{
  "num_hidden_layers": 12,
  "hidden_size": 96,
  "num_attention_heads": 3,
  "num_key_value_heads": 3,
  "head_dim": 32,
  "intermediate_size": 384,
  "vocab_size": 3883,
  "hidden_act": "squared_relu",
  "norm": "layernorm",
  "norm_place": "pre",
  "norm_eps": 1e-05,
  "positions": "rope",
  "rope_theta": 10000.0,
  "rope_fraction": 0.5,
  "qk_norm": false,
  "attn_scale": 0.177,
  "bias": "none",
  "tie_word_embeddings": false,
  "parallel_block": false,
  "init": "uniform",
  "init_std_qkv": 0.0629,
  "init_std_o": 0.0128,
  "init_std_up": 0.0629,
  "init_std_down": 0.0128,
  "optimizer": "adam_atan2",
  "learning_rate": 0.00213,
  "beta1": 0.9,
  "beta2": 0.95,
  "weight_decay": 0.2,
  "lr_head": 0.00773,
  "max_grad_norm": 1.0,
  "warmup_steps": 340,
  "schedule": "wsd",
  "decay_fraction": 1.0,
  "decay_shape": "linear",
  "final_lr_fraction": 0.1,
  "batch_tokens": 16384,
  "max_seq_len": 512,
  "doc_mask": true,
  "train_tokens": 81780000,
  "max_steps": 4992,
  "dataset": "wikipedia_en"
}
Each number is 128 + 32 x the weight over its row's rms, rounded and kept within 0 to 255. Layers, rows and columns count from 0. Numbers have three digits each. The size before them is the row's rms in percent of the matrix's.

# layer 6 MLP down (transposed), 384x96, rms 0.101, rows 16-49, columns 0-95
119:116137120152150125108110091146137089095146131150231162135073129104144148115118108098089111168150094110101069120142101159130101114123090152127167231106134126090124119154158062083137196109143110160127145130168167092059100101128119100136146182134148108138100094133142104176155194153165101092
098:148162210181142158089158116131099134078133186089116086067119141162119124119064118117093110094099105136086096125083175181152109122135150103158203145130120120129170113160203162178118135108106106110120144174092155171165198083118108134106148114140140098102114129153129107098163073122104120092
096:117094133073185197095112114094130107196146102086109117098117085161122111079150137120154147155102161133108171192157135114080137107109098158112137108101120140169096167136108159117100123182188083079179127116103128164163128061107124209180110129101089155106150149099114138151116099190093115137
097:083102126235102136168122074139113151130143177113094153119134130112141133078148136106074069135137129072101125140124136090128132153076147123185095105162165064168071155106087071117120117151123163111125143132107141207156108142148123191124083148090145158169162133169153164155083121121119166115
101:122173173110150130151161109163092132143123138096108105085152151135140160108037133128119083114169127158116107244130148095155108139101160150129073121060138108157083122114148174142089142114123081134101068149132205165113117148107123157133122106140154154133121108135156149066161081080109122189
105:083167134135094124049129159109124083156102122166155092099143126145120142125159171089070159110161149096124089126147123118167101145084139129089098105131147143123137095143153156108094077162135094093105140132129255130120070100086115163196134103180141156118154171147165179104131127097130158143
113:160079097156099158157079150189159142145186060138155088119127157106132178171138094129031120087149118149111141102127160115124145124177173150102094090124150100081190126140140119162171142104130164174114087156148154162126133068122159126144119064143106092144099154092078183131141112116085110124
098:143120141113201106107157127097112120143106149134095116088084101090091107135083119133116120109137186158073132183175154164063127185108154162126139105101159120186116165129213146171134142110116086112119076116081135109173173136123121196103115085129083155101135089127155209104109118092102112137
102:117125141097124082112120106160155126164109133166147145147103143148134180112157145098116190065083098182111159214136126092114094125108132147149117140176218118072190119137150192154107143136075102121144167148077055097136158096135146176094094100147164124140099111092091088151148115105126109137
101:104139115131100082156137216152131197142144151056120113122172095132123192120085091102129135098157131105122117116155168074180163129045095159155112161133093113153135099126186116096094160141137102104103158144150156121131173128101114078027159150104145127173113117104160115103120112152091150157
089:119161117119110074123154149104124117095157186092186127171132119142075051123060181069114093082108067117142155165123169145153080170170170081175104147093145137147134104144104153136172110157125171157098156161151169139114134113108127098145153133138142071109098086108125159092172095173089125102
094:090164155142128193114141143137151120141103092088131094088099126157086175095160150112140133141090157119085125173129172106111043060144097137098107095103108122166110126118058118106185148131108144069212086127097127168169147147086156167123092138144089188124175164143102135116121163174116136138
092:144100111134126081147134068101122157084163107108102111098127193151104158134154136129115053100101130116152137166111083143071178124123125114178134128077110180091149127121120165172128117137114209112051094181105093118128088140121163180173106179160157098081160166144115137174151114102076139102
103:141176112149136135127133107072152120064149133167106166171082122155133078115087126093132115100218150103081147105182111156109119156162079142157090150118105145141098145129068105138125134157114104180119061100088093103154116099155139109118032160111129158080153158173132163190115141121171117115
096:115124171108114110120165152068129171128131133144102045107101030145148150145176111062135105100157179159070163160132144088104143179161135088103152136149199161184106118124114124161093117196096136165085127103133072151113113163105103149149135097156158072129111151108108150136166125104124123151
098:188134131146119109144123108180119156147126097131157149177157098165203121129145145136044059133111097074173095135136113135132167130098107118135147129114152139141243116162091100087132120129118111132183119139085125134135118106127163133122134094168111130131098120085080168171101062135153216122
101:167158142159134119162174146183148107113181094067168150111129153136120118149175151122093124055122199091068059105149115205100127118110117099080146091115157108166128062162147107125130131095148101159121114099090201141135111081143189102145095120136082102148103126159118134140125087110132138172
102:208091111171133152131093158109130073118076159160140123117109107140103107135158105133192116129168181126120162153130151150197130188112051094120087091133113101124115164135159142123130118096153153116111090130114152120148172078121139091186056164096172075155185112133090082099090088118121138147
102:101154116137114108166146074118197104165060131093126128176125126124111149125092151123132100092109118192183087103100191127135120078119196188145109143128137142184157186129129112101054149101127105101112164160073156145114152129128143110057107106102094145100190124116139119178116152091146156084
106:113127138107143084115142124118115105128163166200138137112115145136116168078075116113196101110153139163117083102108193083037137095172092117136115128124147121097155149130135085135105124108111112193153095134119094155188130080120131254131101132138117169186126106127112149168144117138136096167
100:088143145139157154131106113077155125158088133082164128108166088092096146079130127091159125127132090072115141172134099055111133103065127120181094068138161146164090138091096170117149114176150115104140144140179153167176118133101063174147126149102090102135186181114202157123126142153091126170
087:127106147152110154160083129075144102152090132145132170159131155154124114142113071132109102163142151090112126157139173160106136183086082106081124122197193077149197120112118075128092093136120106133129072122153099113163160099102197176161136145124129101195162071137083112155107054145135108108
101:110134176109138114133112124120139121156085076079148111090096134172208131138073099068099160146096141061115130063132120145133137188129124173168138164139135110125191134179109117074090138102145061164106167152129183142130126103138139139156173135143131065118170135127117149155038120095118128160
104:180112124131133193155115119089106087144139129118121154156101168124173117194123170178097122141060110095083073185134089148131098117113085111124154110110175125188168131156156156103120102136142108109140192161148136076086109152118057096113123161157101152116084152097068124138156108110136117211
107:149120181134124131158135149154108148095170126188066185111075100145158141057123114145091120099128097107122193167105162142142116132195127132134090125155092142127140155137109099065195115145125146127143060151125051144171166144166098115081104088149099092096135118115185125185084106156107125142
099:121097130112134095113093150151144139138099120113194180123154111167042116133109126116110173103170137144147136092131135153134176117178134108173145149179164107100156229101194127153080117139103136156108132119115083081093157132042100172115141069140168105138113144117102111158130098060125121089
097:098133140190159185142108086176124147138141180061131161158130124173158129058134136148103107137142122167149169122111153085158104183144165132125061119072119207136115163095155097160134118161119092085121091119085154166076083150097091178154154109135114097092107157113114086119085158139157129089
108:134095107163097094125126131073116095153120125111118131157116139141111130106114134162137149167152142108064164082145120146158172122135098174131086150082132206111152099158105141186120086116142077226138142130117128110105105065131084073148130109166166091096100173135108172174141064113204141094
108:173155145126165192117124114090165095086127126130099137102092100119122121098158098110112130121116128081150148136137120139086119067157129126099095123139093115176094187136141116140182177084176189120155139124065030126067127104097136232113112159174122170182126131153136143103127119133088134138
098:136144111142154107067136112100136138128198158064190206105099120123164120079132124126124053173086093125114142167097187111126118119115127137160131140120124086139141107095073147144177121073119123106140084151181126142082089075113131156145166123070129173107123154093193128078152155107161148091
105:195127156130138126099123094187159144134150074107106173123116117142189126094145163142051072110188084146164139127103093134119158059120157126155110160124139049124210111163158105112158134078105199159167143137153083074129148082091128086101148141120145137138123107117121084138119149159134135133
099:127160094098110122090110121178109201143145082041164156095098141142186117076166148125115124149075111137121086120141187125107096215143110059082135218118137109083150094115091132132182133086164136167110113118105102138148120110155105145151096127110126114130182100140130115147136141178158145111
125:152147130102123142175108152094125081137120153138185141082098226143124141023089153127163138169140165110146138143150150075096116098064133159115156130115115155104145130139132208149152139123076151148175155095114050078139133151103138134123142098140105173143128090170107128118094129111106062113
092:136085120142097109133135082094109116192066111099161060093113113129162096158161116152162154118181145136115151143140170135172189137111122127128112113168135139179120157130118147075125097096138087072132133145077116164198131135110149103202141086126141184107183129185153138129092116147088052170
# layer 6 MLP up, 384x96, rms 0.118, rows 17-50, columns 0-95
095:126106176118115109150148109145193126168137133142144025105204084118095119121142085171155139097157128108159066096105131143128189140116140116116074073147101134103097143081116122163107160122131123188049143161150127167128179045133123103132102147158103157096106110138117095170128174125150151135
099:131155125122131062152145156060090161129174141132145169085151117113141155129133136111162104161086145181174076125077114141118116136114167097145136112149107116111167091103039079119131149134100144166151153129145153157242065110083118154098187162117079114131132110102157108114104092132173158146
095:141081145097119122148175156073154139130054129118144117071150086112132128096126091142111177114115143084156171135098149149119091111071157186154067133136084123119116107094095155186104107200082155152178150143196171139160131108090114117130179109126114084112098202154167142154127115174151133145
092:163154126140108153142163113136105121151128208043115089089116103166147091110100169148155157186105091181093109126091092133160121121075143161141059105146103177125091135087128096124131121152126130148176131104173141183205126105095204113149137126062100136084111157155124140148109130101139099091
108:141119157132125156130116127065097134160120195118127089101148102182139098132117142126134042200121115148170146103127092132179074161128116127160131112131038103084126156129120151109197074137091131138129140070125189131146065092106157166103165089104151102119120093125120152144188118074122160139
110:138131149075101178165172134110140135123126187070109161192177157121168107143134075136126163157166074194152137120168126117129135110134100139157072108123140114122127066155140126122038111149162167103116158080117147098094114075108137116166124135119094075118142162152099132116177154182125053156
103:112174132114160173096171123106110157158174114113072123178171121170063129150131133127172119201108114116099129164143111129155099185136184112137168073147050161161139142071146081123123097118095089108088173131163161154168103112064134117092091121147094107119110176110163154146087109086121155133
100:159151187138114157148113137112101182097094123148132128160107166114099114134182077162115120110144132120178100102148142081119173176072161091147201083072150125150140109092100123121202104133151128114112090145141157159075137164115126129097138078112131097135118183084149052187147068122173127091
104:122133116158145106191147120092115095079121210109097165106150176106132125136133088114109125166160107066101167117135117136146073081102098123197103167094070111096112139159138177139128101200118159113110143110168158105205173135074107098097117163075101149108134116164164098138164103136155106164
085:112119171125140080104125138132124112122126188120106132157127110163137137164135132151163166197136088183131034098115106121136161128183140165102155112160164147129120131104057097116132202162168141106128094137112117121123170110178147079108084204138067134193152096110148106090106175114134077154
094:119195153104132125084131129106076160177166175114123153103093142138088124166107026138177168193124144167076153140102095088157094106146149117139074134124138115124118121143118141109097075084127099131110112157143138111087107154132222125063060077155108118109113111149123143095162102130155109119
094:070129099065144104151144158103164161126104152127092114199100093148094136172157124144157081119110138181115120136120124126131074074115149103126131110111121151087084118106117064127167143163063127203173148098171104104128116100166136163143090146196084137183101134121139157115192062165140116129
109:130154165097172149115134134171099099139105173125124136104175128136087149147092096127154186112127075171072092084102064110180150176141196159127113122141149153159121151158129071127101126138137105141132140100149192077122117158140110064093065168142097076122105140192058142097135123155135126174
091:168149117117186156119169145086130100141121174122143160109110157159123112094162118154164187213125139144142125095145109130118152063107122163091158121104098164110112128110050151075120160124167098118180126084093119108153190126116082111085086161094057101130094208130144082126128091123118092119
100:101128163137096137203115128115139119118184135098179130106104148150098101143105107142153150107083139106168133102098099156190121108155111198141155118173099116144119114163066165107107080112152104133090152122130135148154104141159166117095172169053058183083125183110085134077205104154138112109
103:068116110055141104089157138139123154108074157099137129124185159143081134144118131112128162114091063196077125099133118129165125099132167089127057149173119130063134146151111124057112069182115158126150163112167133136140071165178133112171164122130132126112160183125135130193112114101102091114
100:176094180153100123166086101049151118138112123099132106109141102137148193173161105127141189115155096169114191140198125137158164160131158056127061107173092090104110114122100178123129116128117093096114152134159156116119106118095141099114062177082111121142159129114119073154178080150150118134
101:178041145134174140110117155106155127125135093122190124121145135081135100157122145129135068108113082124136155113127136192121136110091071132092143094118115115151151054156059135175190159146119163132104134117122155159130182147152150098096131107106024087090145163133089124146164066121112128110
094:111147136161103145190114113114158185097121144132120112136135139117126139158135133151150098186112085094095082098130148099140113103117144095088159028118050163085105165061158120088141092121107172168124154143199149131157116083129146142101155185105098166124166117175115128166164056134093135102
101:169131159116128047127120158057117169171129165125176116100124121125189164081130073090174110124116135130166107161108133127129094121024141105114152114152092109097131133104047096103137117142114144168173150107170175169176132141105125137129155156150139106135115172141140096146122084171134197171
087:105112145164122111100072123105153093145111155089103114142165140114147117151147151108102127151168055130124186144146136075169097191156081081130078091167087122142128149124104122117099133137137172156149100184092134092175126097215116155100099113141120083192153115138109087195146046127116096117
099:142081125113163156200077100120097177133129175080181144113120140137102104150133051113135099109092164113149126114191169161189068167063156150143141159091130099082135144144098133118144068141096107155133113066130146196141127115164124117084083157119149160153159150089097110170159128128107145102
111:107105158152111141097078110157180156161128123121168131141119137194057150140126119112114132167138091139163166068080125153132133186071099140114137115152084155121092148100153154170123100144153113146072146118108160151138107137108075088139158128115096107161093150074131021080145119074157196110
108:104187157171178174140132131139125121142103183131140178141101097122154093160104139147163096115085089119134098032159078094136135131204130103143125070140027126179133141106105124085147158147141139102086117112072123102164149163142160101115087100107115108165135081100145090151095099150157106128
094:161105195142162046116155165144048146104104139087131123149150075128092131125182147123153119161155132188105154154158108116107111083116149187121164097134149074068122128124102092082112151133077142203123126104130098093144142137139151145121113159181107108123140164134136114140192118145125083045
090:182139153162169103126139126106134136088211174113156110203166138161108093114147143174161072198126111140120128117109114184160159168163136117129133070107090095123098109108114065135155134081136061145144154118106133177165117068081190127137149095081104115091110128113114140121127107109183145098
111:101141144109138130164164140153093131081106158108232139113117080123131158082143150107154167123151093128096141147104117181147124136130169069165117167166080120102125089170101142149032133144099121197080104095155155160104149137189165091082122123118061094088151170127127145127146128142116164112
107:148144124139176113135094135060172102113124141119137128104121106132141157116127140127171158161092122170087112113154068150144105090174169054159107051121095107113108162063109052094148140186082162128192088127112125095145100093154162146075097147107120073189123147149128115110124094087162151122
097:142121139088103100202122133095074146141148101103144056166126167144159156104142142156167059126103157130163133125128120163115105159102153125112077150071128112151087091121044117117147090134111159151108107110141145129127134059210137141167076123167151154126133178098124162051119099088143077146
118:152099127097148177184132149097063097157133156105109147111161152159147099115133132154139121144108099139119166118122099146162129120161070152101136049147106131111134109148095130095089137080088080153124135092103139140169137162137159068092168173112076115142108255145085119096180086103148163101
097:144079232123135116185101087130160143142098149111161141083127110155124168133155125138122123113168090170147181117129126110155131094082186111120086166148107092071110096138096162154156130098121166163106098137107111182172086043121165150134091082147132093150085130134162120103206102134149152116
134:165088116136117146100123138071055162151107166111121133161120147125135097136137127183153127205094105163115110139149095153192093169155098108160174170097101171104090135141100144140135068148126131164119114117178149110104122081168136101128099175110052136107129113119101040160112039106120131123
095:071118139075128152158130126128186132138103165096182107114156162059143173134148098171152110105085135148134106070147136144152055185092143119096131129143111084133140085052162125070156133131111181106121094110122129175117061150106142100154126170085136153106132205152138104140092119116140089077
095:091166164187141153121153119137062121071124147075099166189185119148146141156092114202174117177125154174114098083125142161152124165160068108120160099116124145105138114168142129137152117110066077102066082079126149147154110124153171142102106121097118107119175153122173104110115082095104137075